config = dict(
    activation='squared_relu',
    norm='rmsnorm',
    norm_place='pre',
    norm_eps=1e-05,
    positions='rope',
    rope_base=12400.0,
    batch_tokens=16384,
    dataset='wikipedia_en',
)
Each number is 500 + 40 x the weight over its row's rms, rounded and kept within 0 to 999. Layers, rows and columns count from 0. Numbers have three digits each. The size before them is the row's rms in percent of the matrix's.

# layer 7 attention key, 192x192, rms 0.109, rows 40-54, columns 0-95
150:520490557473480486497492494461490495425503458491454533450520523496498508533556534472592479498490500510556509602563506503491482442547491437572486459493525482507476582552402547511486508595447497588448558512476556532473530516516487462453543474495512451487484542508504394436466441500568464486
145:445522504440503471422513469491482485506519502541443462516522485466482486541449587499507443473550451429526493458508419457502485561503537557524496510611543478566515501463499524455524415518536517528528543486500516466493513539513463548446511528565497589549568505481574550405516528573442496460
141:471463491499517486463501482508448505574502494540517501538490515502491476517415535569411493534474532538487582538492525388450503470505385558543487567513547522530476457471522550523504556463483476494502427512534464509480390483533496438537464484535531584493524481525470581512544483469367535418
141:481490551508521463525504491507459483509512429518571520483508519480476461435529589521575420515470424575550507491528538444504522493413466510467486459479514493517504539461483538379526494467492511503551508472554424530464531434466409514452526455510516581487450482515508487443493492593446522508
142:540559524524588632464451537521560520480518530468485459551503476546539507457500499549524470494484461473521498483521420544544493573430535499448532478522535496438498496515464476490513443554558468479464478485483494483542565469438622453454496542472469487502507478526556505516543535527472506553
152:469555500470524427597517511499502506464470488443496511559561524519532524438487531487489447508477517498581435583406436528549499505559508475482480443494450548490538500543495473480490502552536513432542481481591464499523503507445522485539549507559521462463532549502462548536530486492453480496
152:545486499455497511458492500533501600540497465440530440462506496474485520532469528532456538491520499502484485476459513554463497474479368485547505512452448520492447504502521491464574465485508520534564485485543511528473503453507489476508408477419488487497492482506520483514485537432582560470
141:536467536496486454504525497560480423489479495437451504520472505485465452538481506459502486449528496413555423467421535551486482508534553558500506470527439475534451552515607451585488418501484511534465475435501481527516585515533513488551535510539491475512522493397483531539451473504519471441
063:495441497478468494501483478468572560460495486425561482510502453516462483523460479608476498503490548481469522514465513472547450523454514501473518496398546435569494504447449517488527474469473564494451442495486482456487468463390575543517460504455506461438445370431491510537544494455528466480
069:547425495457510533481488497473530500459556497533501521534503460449512503490452539551483485489511516483477483547462494493500472519570475509452503425508563531545501517474398483481561571456470524421484484437586499470444476512484527522458453470475527501512479540470530596494517498424486514447
061:475613498510469513497512453467513512457502528502596488532420470522522481552521508504490494535484549455553431530433444467457553496426495537550524460521446486504484539508496484569429502506383470584462515524477455547591488470412535482558480543474521475501493560433448541487509523478511469493
070:500531590481492572437448502486419569505480521467529496523507499428529492433489567546525566520512477449578540498463511415500536464477498566512483496464462502437429529480464459482407424474487492381412493491562509542492474470490531596534474447549519519516500510529490443468526490483526497462
066:525442518517502562441462459502463557492520540481532473539472459477515443474470496500489545467448525440537525521566477482491430493410562578467507426474467482459488592469509431500389505487454495429494497493530546485498421550468589486606462490542523504521503537461502460547544543479486457441
077:463513490502549556546510523413600474569475455464473460486557555534484501451535465449507503538467489600493454473537491543516561494564513440539489444551556505481512456501516486451546456544551509491504506515475452512497498488536410460429511449495542467467538451453439497546489488604526493491
068:478469554520465493529528488433547488546491457469488452453468565468482468433496478490466571499402488537474510453452521520534534502464507482503485513476568526492533546541524527467483522537474590495541504536510447512443500524469451513477448466494531446513463499399408501532506459506470532436
# layer 7 attention query, 192x192, rms 0.109, rows 41-54, columns 0-95
153:546535494469463518474503466541481520485519538557522496528566458449457515549483543442563505406572481498514558467481419450480472517463518507504535537531547469485514446507501476528482416558600529517490493470450482489514509492454475581484538524525510537583498483443472500437453520543476475523
141:474522450551518477495517471491533446512570524563505559544506479450486505576429530512504496532457508517589554525571517451483574464541472518570490598519525455512463437478560467523483550516480505499482502512515431556458414425515583438542491473514562469449531511548428564474504488534435549447
155:504466542519466529534450425515478509527575475449560527568474508479482438478503483473565448554410448573524478525482523499512572502407507518489485404510437439549473520490512510424466581512515524554541500501476458482465503489432491468515537518528534540518462467452460548504459489555502499547
169:468609513538573597409466559538533492489476545407520470532500457505539527441458445556489474488462502440468448502514465563518480507485524540434544472495534480439485538511455457483488415581461453511488526454447484492562540509459530459464511513461463512459505464469570511468458531453505477560
159:490562471479536430582551493518569445443460426541466449472521513483547505435523558453526469569458497439520436492508481500527517524543501507456445429515470517512468443495523538492506442547549542462509532496530423475556506515420510482508546485548565458462544476516510499542539440497513521453
153:530475443428515527473527489546427540545524517471519456555525494498503524497468489496391533475456495459492495497534578524485551504420475515531530496503461508451456529569457498420580505484473596533526453516544500576455509442554541493526455472475424540474489495593484493460465501407491546484
155:513540499465487438494503491534434513511497562468520489468444498532469478535490499508496512467570506400483407495442500498472524542552518570500479509570491482512452481532566553549472466512461472536495477499490516484532473544498460513484461493559476490592589487497464522582493460579512526520
063:475488537413479544478376480464577500480495418460517467531464469549481532515507488555468448498521523502486515544547482501453412472496528492492493429429598483578495502501435509487456451477452511468481493498479492502517502478436461524514540516535463457462524418465486497557465442471404539387
065:469417506454514522479447503526485513477523488408532500550458530558510485469475499478480500535502474481475499540508468465397486460430438538502476449498525490620480538503456508482394535461499461502535472420536521480463520459434484457486490449503504497421548420495498511506513527414447518509
065:570570499534546468449527476488512487522556516516462505428468446469505502425528478528462513512538471548589388538542512494508520541485460615532522467450497541498533468490485546552478514534436513477392477508483477498551562500472506495563509524467427463563501533454500481419479537484533461497
075:501491513444504540516407501483483471489506456438535466547509544500523495522494519512511551515485476483524537455464469492370508447465490566511459544450497423572516567494503518466436478511562538458497462512535423527527546531441477522556496473569485538491496383496489545456563516493485496397
073:512474466521518523451461509441532492491497515442532493562514477540496421512486511521504516516447454528531502478540553494475444444434500523490535473520413444532536610502487494410475588438493587473544497502496425527491519453454547563607486459581512537484465471429513487436533477475452498428
084:466512512481512527494485448496593497562430545560552494458487549505507534530538521474496440524490570460505514516480469555573543504564518506491460449478528572464445431506544506501453441552483431483473537506449518497513516499526516425390520555464504501453501546514449512573461464493528489535
083:499542525546492544457488458524604488560442536506541446426451552489478481455527468468489465515463575461535468521482508502531549523506488569502482512532549537484412501498550538465473489552432470491517508499497469499517502448508489383456536487459498480473506485514494553558448493498515522472